Weights of a small GPT-style language model, trained from scratch on English Wikipedia.
Size: 9 layers, width 160, 5 heads of 32, MLP 448 GeGLU, vocabulary 8192, 8.48M parameters.
Each number is 128 + 24 x the weight over its row's rms, rounded and kept within 0 to 255. Layers, rows and columns count from 0. Numbers have three digits each. The size before them is the row's rms in percent of the matrix's.

# layer 5 attention query, 160x160, rms 0.367, rows 0-54, columns 80-159
092:109126126126126115169159122101139148122108105191122130108129136162079126167103134127128144137108142171123099122169167137129092111132108173104120129113126101085072122129093117124152102142130154193132141125129099133169137140143151078162148128
084:145126124165132095152110144109115112104127178124146086138141127149154095124126142132158138135095147166110130168151130153131145158086143104120117121090145101137104137117123105107109075159115096093127141143133102128089106128129138138155104122
094:097124120106122112138105095120166145130166141124052107152100087122117122131149094100184122164143145181124124156120146151098140135159134149098162148123121163160137140109128143123096144095134170134134096121172136127125112144140167154134122140
085:109133106145117123113137092135163146123132142132127170154105149164126109143122155119167136157122150156126163169145163090158122092108187116093074140118135163149077110112135115117145078093143116121113140116126134144106104139143115083123103106
094:176102162121158125141133102153105143131139153123167122155117167094142155112140151116123143144152149099111161150141160166110139115127112138132143192102118112140114111114112117146138158159125151147100113144159110163146131154121147134116120096
085:138135117146160131117110138116180142134157116142118065135133137123150144115139105132152118131119116169134108145135145119092099103165128168140119116155112120152086128132165157113126160144118116151121080187102116130127104096138124115115126121
086:134082188159138113140105094107142158140093101124168118128094172137158137128147089110122127155145152186145083130173097160097110117120127128147122134132134123124150090089105090129123104133116143115148147131128079161098066149192129126118115153
103:123113166123169114126113143101144131126156106096185114153149142167129168142136074128122139112140133119068149130146133126107100141126105131093100141151110149135156078094115122166164115144102120108147141101146099109114148100142168135138124144
098:141166113114104138143192124093129108163133149105136124097132115099115163163121155130157145174138120142143117143108115119124142133099147125154119102103105192132129126096117104133127142148139138136134161169139160136129164129129137150127108135
085:195128144134133122121139144136116130123112123106143083137124099111164111100098144155100125099130107192170159129151139090137118132131109094142119124153134111137156140103149143131143137141143120148132160145103134133108104138126145140078099135
102:097122190113096169109152101104099116151164128121117122153113156172145127149133120073141119085122125138133130162157154143084084150121125092169158096123129122125159145092158127119156122100140131155105100120117138144135110056154129147115179135
096:160113112195085110108161114159113108150123101148165172156124141093123155158121178139117149100161128130154173104154131162157083140106116134114131108128116136115097119128130101085137133154136106105123097133137124107077155125141141110134121150
100:100128163151120105139121127164126097124116084071142174088147123147148122110094119109123110103193110112160194134113140101141130143084162117123146105150087092166109146170104126114128131148159138130108110150114123124128110116117150078123080103
103:126147094106141127094125158081107146170156117125130127113135149129118109128113130167144098096126188123150137146133120164162127147157123095103118145130144141128129132108110150129072142145126150123090125111129083174179155143114103123142119168
098:104134130113156130137149117137084122144157160124148131100118142153120165131179097112148153104134186110160117108133189168132120135116151180140099137158172165115126134133120125130136116113122165136146135130167169088175108110138137129129144092
081:090129141130142170122149145155122110106104157121149113113122141119131143123138136114094130093115128083119083103130104091140183109144135158076124174110164168136121124140126103160166136129110125114124093135178128116131163105126125115123097136
096:141108145105100171178111121104124177141138150140101117154136171149142132093135124131139136069131080158121134151127119102128131107200151129145140127094109182145117134153116096148105117081165133118101131168134139128098126103101118107122177117
085:099106170151120127174113131125104130173143152172110183169117122140137137090094114161168170140116100168115112081111147109110132110113138122153160143097114098160107127131083097116127123158121164115117104158159139078129139159145143139145098131
100:129118161126090115128152149087161151146137131158151162114122118097147131124145154154111112104168155140148137062124136117149155138125131143135115116109157122116092117125118149124119118123151132151109107160160156129116103115121188144095117165
095:100124122113135156154113166109138132112137134140158115135139157150127122119101118153115146151127096120142127058139138109171147085150126130142183112113109113160125152134120145106118181122159144128152136159081107147086086127106171090179118129
091:117126119135170096114151107094112107149148148102078159086107108154138149095087155141120126180169123111122142135130154107111134117137140115093144102133106130127145133090112109124143121091177147162133101117087125158134109132101095111100116139
088:163176103139144163108151084149126125104122137167145124183151120134099130120089110104143096117143129102167120109158112131119114143117135159160106134143089146105133149121098122126148151191144086117124165130140139135139094107110164156077136190
102:129118133139109085106139148095135088129144094152129121072098092131142146120159158141132149171118136091156121129098119158138146141082112108138075145133143142143139120108143106139129177137123141120113132118112115134109155099150116121117157116
094:135168078128119158125089100116160130159151102117110153106139135149122109145107132136126083120121113146134149137152097135121163172093107109132157149110145118110124099115128095116120136174176153122126119156122102116154101153136109111195138095
083:129106125102144139132120152117142124161119113134132123152173099136137145150133109118113124140148118090150138122143150139092131142147127103115124153125124105118113098102113131155110112096092125150108154111117109128128117152106176132080117164
104:083143121144103136130163138109095120119128113145150181099100109155142104156125154152141126123144151137137083136144122150124062139152126123128120119149205131140112133152148151148128114148153107151147156158095094091173110153069179120143158091
092:127126140115153134163118150083101126140174117109149117077127133136113112129124137090181123139099112092096119088165105096141147122166079114139112166139095092078117121107103189127162122115127163144121157162164142131114120160160142138144149155
100:140134129144132088117121144130147121088137143136107118107108112127132119134077139104123144136136111095134140125102149113114142084149151091139145087111128135114122142117160157129130123155119120173111119118145142125133090124135125167110139094
101:127131138100132106101114104152133120137145190129084125145122115107140108154129134157126124136084117149107097099112107178132099128090173117166120120102169131142155115114120110095118129102151123128094138095113133158115128142163136115131125109
089:097134127120150123165107130096151125140116123154117117149104074104094183115164122108161129150117155151124095119166102102141102092081113149085091131156114153131101060148137132146155137146132130122112133101109133137079140093105081141149143192
105:127148101140148125108074124171148108131157122100104143134126176142161122154157134124121114116111136110154142174144142125130121116129145094132131133157144091104177121128108168134108118122143095081130096145182148147129089128112076120135126146
097:116116183149118136151126099137127107145152143141151136074095104126141118122123142151121156076117121164093148104150153085111087123102108132088112150125103125136163124113136114113089080138110079127132141152074180104079094111152115155107155125
096:118179079115084154130148118141134136151122151112166133156153167120142070149162137135131142174124136099169134118131093084120101157135142104118129099095139119095074137113187133144097138150156140122129102083120126080136112121099081126107132124
088:115145118133163115130120123147100154085103156122178135099102149145100136096073118118151107126088121124148108115142114090111148136096095118129097147136088130163135125175172105124162096137116147108118159100130153175129161149108162089118146144
092:142107102132128142128098127106104092084165133101131154137172123116180136124085136109150148102111129196154117136146120076150124139119170123107119199085127140116147120137142144115134105117121104147165157147117130162171110117103131160136117163
087:153117093115162145074161129143163132128097132117143173119139117096120150120127119113145151105106091113125122096142121088128165145133127158141127162086154148161145119120130104161127085104143119136127125068087160144103077132123065129150139139
098:136102101139129132147134096159164126134073119130071129148116129135143124111176155137060092118139136149143121094110110120142093130111103143137130166161135128150100163180103167112184133145165143118083110134097100158130137117114146126150113139
093:134143145158101132154107113156123110119167121119143113131084141116112132129169117137097128199122111137119134129108134156130105105176117100168123121160153111099133146152110104114170083120134142122095127107125105130164162114119127169134216090
086:137103120124152138081121123073153154122110119156139159135134108114101154135136121118164111156171124108132138160136147176135130128093111144155117146089172153114110137144104112152126132137099157118142111138119094161104103112133113075154075107
084:130128104109120098119138130104100125137095151158120162108147107115143142177130127140144130152099136142141138130101120116088121141150147195114106124149115130103119138145153082101133182148142176126134139138148111152104161152105164110138102122
115:128156146130085130084122157161138156148148109126093124171128100126132102105134134100153087107096120128133163117106161134102135124091117140144191132104107108113168088148118127142160095138155137146113131134115086134084128147153090104131110118
094:166070124072148126139111120128156181147169128101140116117165165136117137180153121157159125072081110151130166172091096132142135145124095133153134157118113104126110108114148120149170147156135099127101143139106103104109116089144118151141121135
118:123165164104138138117144153113120152118147148122119131123130099146145158101136145092105129140144129092114128111144139095099160147129054096129115105149127098104165087113103108095164126113147111179072099128153106169101116125139124110115129178
099:101178141140105159057127141127106106071155151103089160131154113150118124087171107115130114119102089179089136140123092115147123107121101120124104144088110116110119140156121163127149110126119151113129135119112095111129135110134147108153114127
102:118122131118133122159118119129137150135123146083081134166111102154142120102142141183114134083128155105156161102164154133140115117113131129120134144123128149147080159107131113114067155126131107124117128119135131120109126103106139202097114128
101:172089130088145156082164138104116101142162136111148109103083114119147128144141124123117145124137149169133081106103122098134111109130139142168103116107159143080139138137146122115121098159175137132155132107134102135091150142182107103150157108
100:102148142132133149137121136129103104137134155088125138128163156114129095108146157121139082111136142117133096126154192116103129118119151119129115132161149086121169076175083101111162123109158128134113122125147166166109092106148154136155116155
091:124113171136097080154113110123118127152120134142106112155150168123152111088123105133087177108139156115151112126153129136140117132175157147130101146144099135158132136112130164132110100169119153125129103144137139116099145105121130128144168116
108:127153144192088110116142049137147125101100100122102134084148150133171122091151120107137115109130128153142124121099127120124091118152123110155155102123131143121135136156119148151140109134143118126118154132089131110106121163137131115140133122
079:117104084162147118092082119089119143137171156117140096115126137148173155143102131154108168135117125106141127134156127131176080121163138142145141144153127109146096128129182119168142117133121107156131141104087116102152120131114133067126154126
103:143128141119140169143106134129142118129105158146099183176131121138143116133113162086089135117128084092137095136113133101152131153129064113155134107134121111179111100142103113099115132125162096140157128120091093152089120102178143109150136088
106:118173097140131098117113123164132126137141125110113137149141143129150086121143143143116128123135142130137098142143141149120118136133137116115109124112152120147114150144163116060104161119094079122130146161153144111130123139091113121128182127
094:113099127173134112113125084097115123106066116127094179133134135143117154161128095127124126123108093134152144147075090120172114114133107096134180127132132089122148119129144092165153108110162111086147133136081138138103103136161083099127158137
104:125129081140101119139142137118155098127131128097138116069133096158133115117143118139128149106114092169125158141088132127174153133122136123108105126114109130091110159101117131113137101135084135149128103152136181091111118092140156125095136086
101:102098109149121147140128120132130139194122101159112115167097081088158163133167092141132110136108134092132121115163104128104132139122130145108180132107093161166142128142153149111121155181104129120139137145120150078122121132137130140148124096
# layer 5 attention key, 160x160, rms 0.368, rows 0-53, columns 80-159
100:109093134130151115200144109107127122125120109167104107180161120112109133125140111121142132134099151136070154121157126156104130115143144133117117111160141127126121127102146146146132080159127124177174092096163118134164165168135148116155136105
104:131132105136119112177100087086159147120136140088104065148136097110121144146127104148142124123128110166096103192142107147120160167130173101155101122081118100163137086141136137188182116125107123125105097103143145125098109121133145116137098111
102:129130128152112099139112133154161137126176151121096117183127118120144126134134102122112149120068103137103122151139164186111162135126125117094128123114138110141099094131149163152124150122121153201128095109166110127104101139125176156125120132
087:143141126128148105090158132136100141090154128124120176118107106146152125193098169135159176141125132140124119136111147182145148093115155105144145136147121175163146114132152110122196092108126156090132129129097084145135111154150090136119136102
084:164130121123109146148098119126129138149140115101140157123129120103124161166153119126156167163143151121085155156110138140083103217111112140139076147159146138126133097132136125100102158115104135106145142120098143150163148101090190150128168119
090:126127087098155141149127109111131110124121124131132076058125121143154150136144124151142124145128134164153093168131103150097097131135133141147140120153151121162152165153166203133121157191108155168129091124103085159133128106131122139096113117
093:111121149118153154140157127140143141139158061118177131145136113119132109136136109106119142171142183125127158122113126130151130122137150125130146095163147132161154132121131083108084155126105153111149106153102096121140089097147078178117145118
087:115158113127140124113130104084088081124093145138105139139150109201119135188159117095094094091071110147080125160151099118158146169134131105122160143128122125148139131123085119150100151121137107124114160097105138161137143153103155149136157146
104:135170127112117094122155116080156140183150111136112130105095152132125162135174161160153145135098138097163122147156120147142111169108138132116140106109121168158090118125140160117108117133094113105183135135147130147100169162107166095140128125
094:180138150148138113097130139130154107098133104170096120124099124130131090089145179161105139093133151200156132140147110112106129159100078127136136120111134143131127151117097136088137169093117121133131150099114146107129078115139107144108137116
100:140095142111119150114115085140119134150159102139136148156109152122158147189095122064099139088139133110121084120163157156122106166146096146138114096117115094141109141153192124126148090134148106112097134111172137090131126113167141135093123145
099:128096128133132101092138118160083150156099077125140181128127122162112110143109137115060119122122101110167170101126139152104108162091116138119151127172110096110126105115099150117114138133112142108158120133147149125116104121137150098131110097
094:108114086147151132131134108152126103111112072105135134131133143147111155096134132127111126117126149101195148148097139116145107118128158134146120106190135114078168124123084120118128178121112140130107135124152154093120129112104115159129095136
109:126116143110105110129152130119157149143169105156146083179095122140116132156134123152130107095124120127120132101124096154114153156201151132129101092120107178165151158145119167129137163180173190151143105138139128119155115113108112121111107127
092:077096109122119135140109135121106118107179100099146132104125127141098124168127103111168145152120122116136118115139123142132124089118127148167095133156172148144158153160159138155117151168109149097125105131164115099124162112164120122178159146
084:102163124111146111161139140111141172089120124087138122062150129133168161132115103146120116119127146147112147070177104068123120161175128137096166116127145134118110130098128121150114126094138123109159138122186107122127147089109159120127127149
094:110129134111133165117130115110114171083125102130170134109115153120168114148105128152072144128148136128158120132135141146119136103164138112154113150121113130122079129094144116144141114066154136089133179168084117124145118090089139111158119111
087:101132119171075125121126119137084088158142146141123180155125142132153126076131106144159170136096142136146076122134126169164119162112154126171136142083115099141111112131124103079120067130114123151128114109161137118170111117147136150134153125
092:171119137184125098168180114163120165106127138131131114144130108109133116142155081148096135111139123126140130078158113134129114115126109193130162096123149131127139114126118155136120137113128109126159115116140137168110139158138158153126120176
100:086138143117168161117150152125137139119102113104211106113114159147147147088125094130114150123173120111190098086141132136139137114111153102108147082109139131117150142085123098103153175099115147132192146106109125136129121090131122081160124136
092:139109087113079145103143141091130110146108083093101168134146167102151131126076116165119108144170105087112119156108126117142130103077171101127146123114123166152157117135121123150141125146161168091123149114117143105133152128121141130145082127
092:141101132128099190117145140133119153112089132135126179167099147122107086106104137126180137123179124090110124123133150066122153118131127129154088124125118125123108140097135083116136146144137120108140104195134106116145089112121146157123108161
115:126124116108098133090102137151112166127123132117114171083118132149128113113119161145124134130155129097158125142089178145169119147128147077117087135137158096089116130143147107119110145127106183128124141148132138135142165131179133147109110118
105:153149108143144175106101122111102095141130124130124135118166163110156138090106143161118138101146116124115187146167105119128144183114128149135139164108172123096112115167166101118156159143146151169152138127104136138099122151131113088168127122
089:093155113157112127120110119118119119154139110141181100086127134084142166161124093175144114137103121073118138112176114119113125138128110099128145136129125088107135069119110132097121126116176093129147111110122071112134147134144125110120138088
090:113134087108121173103134113113082131108155114121126138106124084130117119118128098147152144095123118104110121185122119106144082120127118158167158094136197133123117094115134124163106108135098088155140123150092093119153112146098118090155137139
089:121121113120128132114121150138118142076123172092141082132134111113112145137165120133157167063173118110117158166074095120105142128128085086092097122131141127132152141149133130130121161105129166145183130096132131143109120118131157152122126138
102:101134153156143131128141131092172119111155175162101108171123106103090147108103127149137100145139087109083111132138150113142137124127123119128117127130132114149139111120141142123119114101146175132164150117117148142128106122102149199100142124
099:136126094129096120107138096140183119107140146127099132123121157102102185119160115125144137133091089115056103147107128117136122136142112170145083132108129101092135113099128120075137143156122129071113111134133139120104108130183141106100115128
107:113086114112160116167127158105132107116106130124082071170139078104118162135128117095159099139088141112112106116144096135120128138124147148115123114115121105122150129112154187174097141126146129128145082126137117125099092091118130122107129142
089:104104143141150112106095137130114150182114170121076139122118165126181151081116106123138127152127118151152139162119118114092117135118106134127164134139107146123122131165089094146119110096109081141142091152131136108179096140115165136141091167
102:106102124123124144125145115121112164156106165112151138112129143129149095108112160154133130124117113166143181144124119111139125141109118135135136127126127119133188134137162089129171061119108114130119191086116170143135094103134093129144113144
095:122124141139089155148125160140102078095124108134110130099116104133156149123132105110132132088155137173131112107082123102124141088148088117084094130103180119127115085136125135121109127130168117100131106139108109167105124113145145055110106141
082:155085081104121134120176118150160080110129107151165118114098153129157076111144124127128137135134176087071111122123176146148109097105117122110106115122135099140176157090097110137119131095084151125147170113102150106107138145130110172110134113
089:124140151112139109143122135113088084129091109090091130181122119109158152111124116145095099128127135122090101089115121139132131135162122112116125127151117116166153129123157143123126109091149093132160098137145157150130158156115152146132153148
085:132122158150148149099127149171172157152124176137098142140140099157130120116098142139129125097114107110110123137119111150123164143091081139145150135105122142128072123089087094106132118077112097141103097148158140123143135178123143103131124121
081:133129115152106130087150107092146095064117095151151162105149131124122120140132112111111160106142091172153149129123104113114106164153112114122141122140101164172133125126177131075142191133100155085141130116143139089111133185109105124149104107
085:088148081120094142130124172091129082147155143111112074144150134131152152135140116182145191102112107153136122143110158123135117111102146114127104104126141095105098130130118102157114127134136116139113110117105159146136149128170083126142143106
099:133154105165119151098110109156126120154127143151141162150142157195165106111129149144108134140141149099136151101095173167117109139146106076145111121145149148129162115106105130086091110132099102089134128167093105108157126159153183174135176129
085:155117116112112111149164084126130138111150132103112121142116090094173140182109137108141150135138195142150144103156128128113069125122114156136096138123139123119137155136137133152152090110135126105075116142141118123143155136155085121121163133
099:113154108160117090097098137160153111140118152164130151111161113152142083137095154156118129124170138136140174116090126125114129170146147097137117181152128102138153118093137126125140139110131082096112122141114092119077125099161147148116154123
095:152162147134146153178094157149138083147186145104117117173136063101148129132187122116123111132093139146121103157162118135125157163102120143090100118099135160122125135067095133111127123143116135140112090092156092138143129107065159135132098149
091:179157095088133154110097110106109131132135118141124117162119117131140110117102141122116099152103120099125141122144137119149125149126134142100160145158150076159120170127137100113109146101119123107141157127147090148143153142153098110183144172
097:160172114138143099101132146101127088109132156147118110115121111164137091137096133138160171100129111137117113096103144154096141119185123140119100156147123172113150170143163158140149122102108136120131096057147131119134127092114152122126158136
090:129089150143151135103176150101114130110157115154145129134132115116136130181126094087156090126105132147122127142109103130147144128131128130128128124150144139075121091122098118120144139173146135144130113143135154150110107130136117128116076158
085:113138113120170100142167162150103111141142139145117111114138094107139065150100109113118127142149157059122152126069107146138120167142107152183151147141104122107109123102140117135150126124106142117134132129128115126105126171140158073094103108
084:094113100128151161137115111160132107122130166159168110115093139151139143145151155154147146133126185166165140143157107165139124185147111104096171121151161125167131129140148148161147192099129159114122095155130122138139129147154131146142099110
094:066092113133096158144149129091133114099111121135124122136138115139140098103157133159123145145146137140109074121095134135134149112137114149056131175139131134104139124096105130108115107110151123123131097130113109166182130096150153143170144141
107:113118132118125166154125132163137143158113109150150150129126134109156119119129118159136160103132144138126129107116125085166130118109190119128140064134127144127140132117160158118105120101133129112135151163053165120085150141197127108091177154
081:119115134112111154090115150111149111111117109122137128060109114134130166139145184138090103106141056128125130140085167125122106097071148111115111123137114122162152142131115140116148132122139105168098140145123106117139119092171140129104183072
091:143166126134141168109144109145150158118095150149142138159065136136141148111130134101110094154097150179150097130140120155154108167097116134132147104114094154099125158106150166088136105128147129110108133117123140111111100128144116106151178119
082:082153134084152119084097120102133115164120125187111129138129174057127141153080119110153146104089100131116135160110100130103139118099145131140123115145133107128127131144123158118136081106132152111126118166160166118157123159155122154133100138
101:096129113152116146091100085143149130160117131126113122119108113122182133128121165149140155156117145145142137165129120113138115113148148135119136141128152095152146125140173178089134153136102122130148135143085091118113126156169145144115100092
095:116108134123138124152163121123139105127119141110143100127126151129131139133089174124108156113112139184105118134174147102165137119132121140158143132069132080135149163115144149145212150140137121115098112118125177121142126093117123159146093144
# layer 5 attention value, 160x160, rms 0.397, rows 0-31, columns 80-159
096:174114162142095131110099091147063110159135127118123143165141137132054116134094114104096090137138146141095143123107126085111139120149172131122132153107139150113155107110120127126133091124137103153120137091113121159106136128126109104095099115
090:151127136157146093133129117145163102116135134112153150117100146120126108123144161095079130117143121093155093141065152132091119122168152130116142137131178105137082126117100127126127088111128115134160117123121093132104144087105131134120144164
095:164121142133143107073143104171123118117098119135170086100120131126154130142128106122121171133118121095100141167083100138115157133153143145117108144129127109144144125182111131123128144109141143153099106109159136138097126132133146113116129135
100:090172140154128151108107119143146102135130144125175125098143127140144114168165126101156168119115091131177113086130128151092140121145142082142109162085118109152113152132169119135119098166094160135164187173120130095136186117152140161133094108
105:130136113148126092079070138165156133139133153170112117159116094152162111152142165131115094097128085123154128113122131144146119147161150142100139117142121126154172087128144140129137127126169091125097114110148113129117114095116125155117117106
095:115109113135107120084122112109126165143166093126122120093137141119168148096129106129175128170127099119141138138140158111117108146105148124134116129124139148132128089153085102147106091158146129117147134155148143122111127137118086137117102164
099:157110158179138119146123178114114129080153145141152147151121132106182157129117136134091140141152150145155135146141132074188128116119108102126127127143144164115112139095136124145202122096063134154165122085109134106136135079148111155125120202
104:110110166117128136143093129089083148168146111121099173155150142126139132095127132113128105126166161137114159103138145128141112095160125081099092112093082146123109070152152108107128101142146155139109112123107105143140081119144170124119143130
102:125124122144136111106070091096150144148146113107156144105081099149130073133109155156099143113150129160125134131170100136101135171101137101100098157136127142132118160113078113099180130145171129134155122131137086165121132127124112156086117119
097:141161141085108108123138123136103178127122095122120136103155146157110126119095139194163141126101185091130096151119117119153165142113114123111144177110155124132130185106139135095145170136167115137179097152080104109129105122159106120138149136
104:108089132115077148095177119147153121161107150114120144125122122148124142118112158128114174154134116181108145134148124127129131132165075161131121140096120179122128139130122051127111161114134180130103122149096147117164139133168159111120129100
098:182106151108156174099163152122135099178117116083142128136204153137104148108112137107094141138104143067123151108157144106161099146145152105127141087124131115121117122132110120142144118114164159166100154145124138101125129111112143172090143085
099:073146097046156132083106192118075097132143129125123105102103098125127141111112077138121138149094131151111146126094099141152139102140149147095153121130149139134109098114127153104096149087114122128074136150112124154105146132152137150129131165
094:120159133138163142112111102088152137105086150149106137140113119157107123146132133124157146155148152099139100170147136111121157107132169125146177122121108179150121131138176113145136133145169130121124102072140127133097127117114121112127117159
099:094157142091140129128113124141114140139133129148119148129137162120149101160161157095149143091085091125126119097106131112169099143160122110100122143144115082130120155114133130150109111106092156100146153133102156155160094134129158125165150125
107:151129093140128099122112105130118137107181162128121118129064112128133119099133100133102127131112136119136176113182138125151114099133112096151121152140147144118102114141106112216144125068122174151160085104149133121121161113121113145115176081
098:108077105107162132131142123099079134115096129125158104119123112128118115115104136175110119111097107119112166090147129145168089124151139097112148152101128128142131139062095145121133113167156123141154119101166120125098132165111168113133159161
091:104135105134111111099146123105089110078108141177108142122095158132128129141123144116115162155121165128116102099099081121137119130112199125110120097159098130132134098150112114115112105175080118147143155128128153131112150127141115100148160142
089:137168108118157097100119151117157121112120131156152080126156151096123168103136159126130126147110147101148103148166132165115136155143119111145152073111137147143182144105149095124131124096111142162180171127148142122130095123103091147113160118
104:094115146137126139148092169153092111156145189093073101114134088113048090103119154126144165108194104171143154133082153153193121087165109125117119141145116110101116113109154120137114112111131159141135130147144116126128130171130146122111150113
096:151127080139087139140121129117122116099114118101162128169185088126159113114152087120113149097144116110145118090114113140153125181102114184138116063148123106094109141149158131116131091112158130179099145122136111089108158147128154114135160099
093:112187143154140135109161158128142120139113130174141115151103138172093087130133109178130127125143124119133171138109128072135139143104116157108139136104149126082119123082102121117107132153155164153137136117205093096142125123120168119137107117
095:111158127136132153127114156095159113137132133167100145147086145146148095130117114114141123126158089182151164144139083116148122070178096127195124088133118113150106124108111156119122116145128119142133123126113128154122104165045119102125148113
095:109133116146132134106097108142120118156126085168135127089147139102119158135083101161144119126134124117126126142137145122137121156102167142145123131124132108062132147112096082155141134168138099092129141119128124113142135109168092074133090116
096:130130141107146144153155085171096096112166135132115140150168128138132139095133139172124100107172107130141144153158131119129154113126148134113131102135142126151106128109172127077139131146079147105140140125105151135094160136103086105138127177
101:163119130145135149146137135156132076144114140135122117138115091142172110109105158120152125154105118112127157171205158084128105157138113157118118129133108048133118128126124105087125126159112140166088145087099091165112142125138137105112143150
104:138125146124096094118113127137107145120106142108099125123079110114138147140094113161093117126131117125110148154159104145193114076124136162150179088131108137120178123114162107147114178114115077122148108130121114135115162111134125139092119184
100:135130095141164149150134142127104170183141113097110110133117141119111120132113088137150129089137147125092162161125129141091106129116116106152133139186104138082108124112114143124143129129146146161149184146126118131138166114135186143218124119
092:126120171125123128145121145088101132145095119132150111146092164063156099138127168119136120172146145099125132137192114162138141095112139171136138145156120143097103115118099103122089120175146115153103125126133141169120139073131118113101112090
104:161115157149122137186136087122093138113093127135103127168140117076150128139156157123065139110139083134103142090127087075110124136126122148167142128144121150114145139139153138149110153102150139087136157109123158110086119137129122154125120138
107:139129116164142127107116142129124136110113163158114131108112084155108150140112105157104133155162193106073117131159152134140119126156138118082118137121179111098143143161115106100176124092125118135141146123136138134154146153088168102141101075
101:130113112168132092118118149121142110120131115139103121079114121118134107096139136150108079108112133067177167107145141113154166101177095112064134112111127159131116143115111119134111136122147152111131148173137093115121148119171108116145126147
# layer 5 attention output (transposed), 160x160, rms 0.366, rows 0-31, columns 80-159
102:137151101135113121134126146089153149125134176106140131110077134094114165124129124156109157161116135145167119122120141126144128142144092121121152153137147159115126148144161101101084125126081158107152132151101113118112136153131144130148141136
099:164106139083115139143157135126135178155097130140138132159142143103109132119093112169150160137095139152127123086191117150150082150098126107108133141127083102130181107137148104143159173126145118152099136132113153098126139181127136134121096108
091:105111108154122098130122101086173135121180151122121173139180110124087134098123127114113093117130124100129136100142140146144125109151158084143129119096107124136130182074115131146120123136111133149113141142121131123136106110161090147124142111
097:160110101133088120126132126150142137097131100113104141133106136119098110068133086164121121155140166128116123146153131147115107136128155184154150131163132113140131114129123133117138114164156132153116102103117113115133106143184131117144160130
105:119090159111134157126154119122113127108141126114125150104135153145076164155150082118116137157130150127154154102137158137098142114115083105159140146110116136138103129096114125170123101134107160122182113107120128157106162154152143123133124184
093:150154128089142158148144175097112140101103125148145136160144127118118100176182161092124133097126126118124111078137097159127148136138127119128142139075126104134086124122130137123177181131153132140142123108165108128143114108124115082115190091
096:136160122093126145122121088099101107119167130133108137127109126150135115087152115150171136165077136103119127137109136142102121130156147116140123098134118131141136100099107106068115146187159154113116110129115100160131162174142120133169091064
099:156151123128158149083115130128120138109115155127146146146150099097101143138129102132154121109130113147141114137081113116124116175108126108141158153168167130143134154117132140118118186081096117096122109140086141135091155171135092154170123110
096:125142141137049144127157127110111110158111125174124137133155158123113136061114110125142140144105107136135130121142120114110129142140087117147126097116149148117141126112122121172113132114104139127111124150117166135112154121126148158139163116
103:152104142152166132083099123084133126128160164111182163146114116100159122145105163124127127119116110136117162129151150164140099113147114093151125130141085129152131112111153067124140111128114149108114159124091120098111193109123125128125091135
095:143141121131173143142070145142136116142148113136123096116168122149111088141118134166136102162162120101106112149106148135174132161110143114084128092110149081107126131131182129126145109124149095071137154168126105100154136173134081144149120094
091:103120144122127129164109130124141143119119160179150141156085111132143153126146141151167115139125114110102084097117117187103167139151140123131130166129145149148130151090150111098101128094102107116150138157138154146138097136136124087175097160
096:119138126133106133138137067126185131116069144136125149113136130132167105130122173127173110044177106101111117097133134116110152134093130072131112148143149111086140186133093108138132136137125133153172106096163158109108135118105165158111153084
100:164114118140077113136119120165115102140156154125108124130101131153165110100116137130086150115143107155113165125136169130157107129129105123084128146177155111131153150154117143132111135087090125116138148102103099115176169167121104149106173148
098:134133115181152119139105136096126145107118124078125166120092103127127165128079121121119132131183131124116142141134159088097167159119154111138126123137137187102108118071130106117106164162137126115117125115143080096096138099122091172128101150
103:127162184138133146090156154160125137143106105127134116138130123096141128115134107147150185106166123137129121137095117089139152119117133130109079098106095145132159090075120136086145125157099109088126147171129144136114143130155110138114129123
105:129101167108161109124114088167174086137159142134100143119098122096089147139165123120122127126136121163105125119120131184102101143097102152125122115134106108140095123145124161137152089106112146133117115126161171122146115081117115141140099128
093:117141152126133145131104124096174139126123102093139112154137114116119115103121114125124104146129114189094101162144148171106133117130106111131146153130163166124139153165131127185144134114136122135131102122118126087115111168102121109155113109
088:164118094109052140137148138091166082160127142144162166118120102150129135127159139115101156121096163117082132150093147114112144102167102155084114157127120122170122111099127167142125093143153104093139119124162137143109161106122133129119142119
101:111158142141116115101089101136112113142114094176144096147101135139152183125127132137106104065113154132119154152148089081115130158096137138143108132136107109129148161147123154125124138117122100078146093115106146106101112147117124119122119148
094:089106125073168089132124117158116129148137133142116086093080154117136157124139168096157156141140161143121158147121165116135146093145148101154141136099119130133160172142096137156101107115127134093114093148097113159148077141135101127148165111
093:103128095095140102107130107137111150121129125108091116100149123103139123114142185075111138172146128143105105149167123122110135112134140099108118096125132144123123156163164148085121158098066137151125121144099145133116138114137107141141167138
099:105107130095167140137122106101076150137095093134141136123146116136109158123142161153158133126147146106100103097152138130103133189089128156087118160118119118142123150119075102105105114104095112099114141140122124116094121093151131162139150175
101:143161097119119109095174170129120101128174147099130126157123111125151083112159143095118094129089093106135110129130157122118163119145116119148128102173082121167112115139155148115110167130153161120141146080134112140109130163120142147111137116
102:147093148159112123115092162133119158142120132159088141130094137118134123157133157118106176143143173166102103160092125126134126124143153120143130100092086089100126099130076127149121170113146087119152143103115111117126142120163166159152115099
110:130136120122117125152087103138100136155160165114129160113108134127114126124146129179096152092107145141145085092120130166122167091132119094128156108111161165160117117142118149143153126103142105109189135138095175099139134160154107125133133142
105:155162084160151138108188120154111105138105193158120136149155096149165106135159135154126117144122112148082162114115135104106122148158127095158096127135131123121122127131099129095146100182092101113141115140117096128089147161129131121130105068
095:120160138118111103154097101106126108092089163164139152115161131164163145107143130177090137189126145104146091067142132080162149126164150157075133095133106123108088137144130144083117106106111162106134094123150139144113091116101124122106138175
092:136144082131125100106162171133128163120147117105110126153138148139113112146118120148129137102063114132137161131102155146164191146104109083134190090136126113098104121109094148158174111097160140149129121155143115137149108156096172147151107166
102:094130124142130111150116134137123131136134140122115102106119149154113150137118113129165166117149175083153075160126150156111132111154164122132111115120132130140100109104140119143112118135077120176143107149122086146148142132137185106123164133
101:149137124126106145085144159148153088139144098112132122120122144124146154128106150148105123094078083083134152131112151140098124109115141125118162100103094108141141128130157136100083154135107120140160098164100125129084107103170102099108129092
104:143153112123107149079122101133134120144161147185148134140116126136127145139116134143126131133130136150081123137141192137062125101101140144137120109120126119138125105144107118119159152140100119140141110118139141090143126111113140160117140089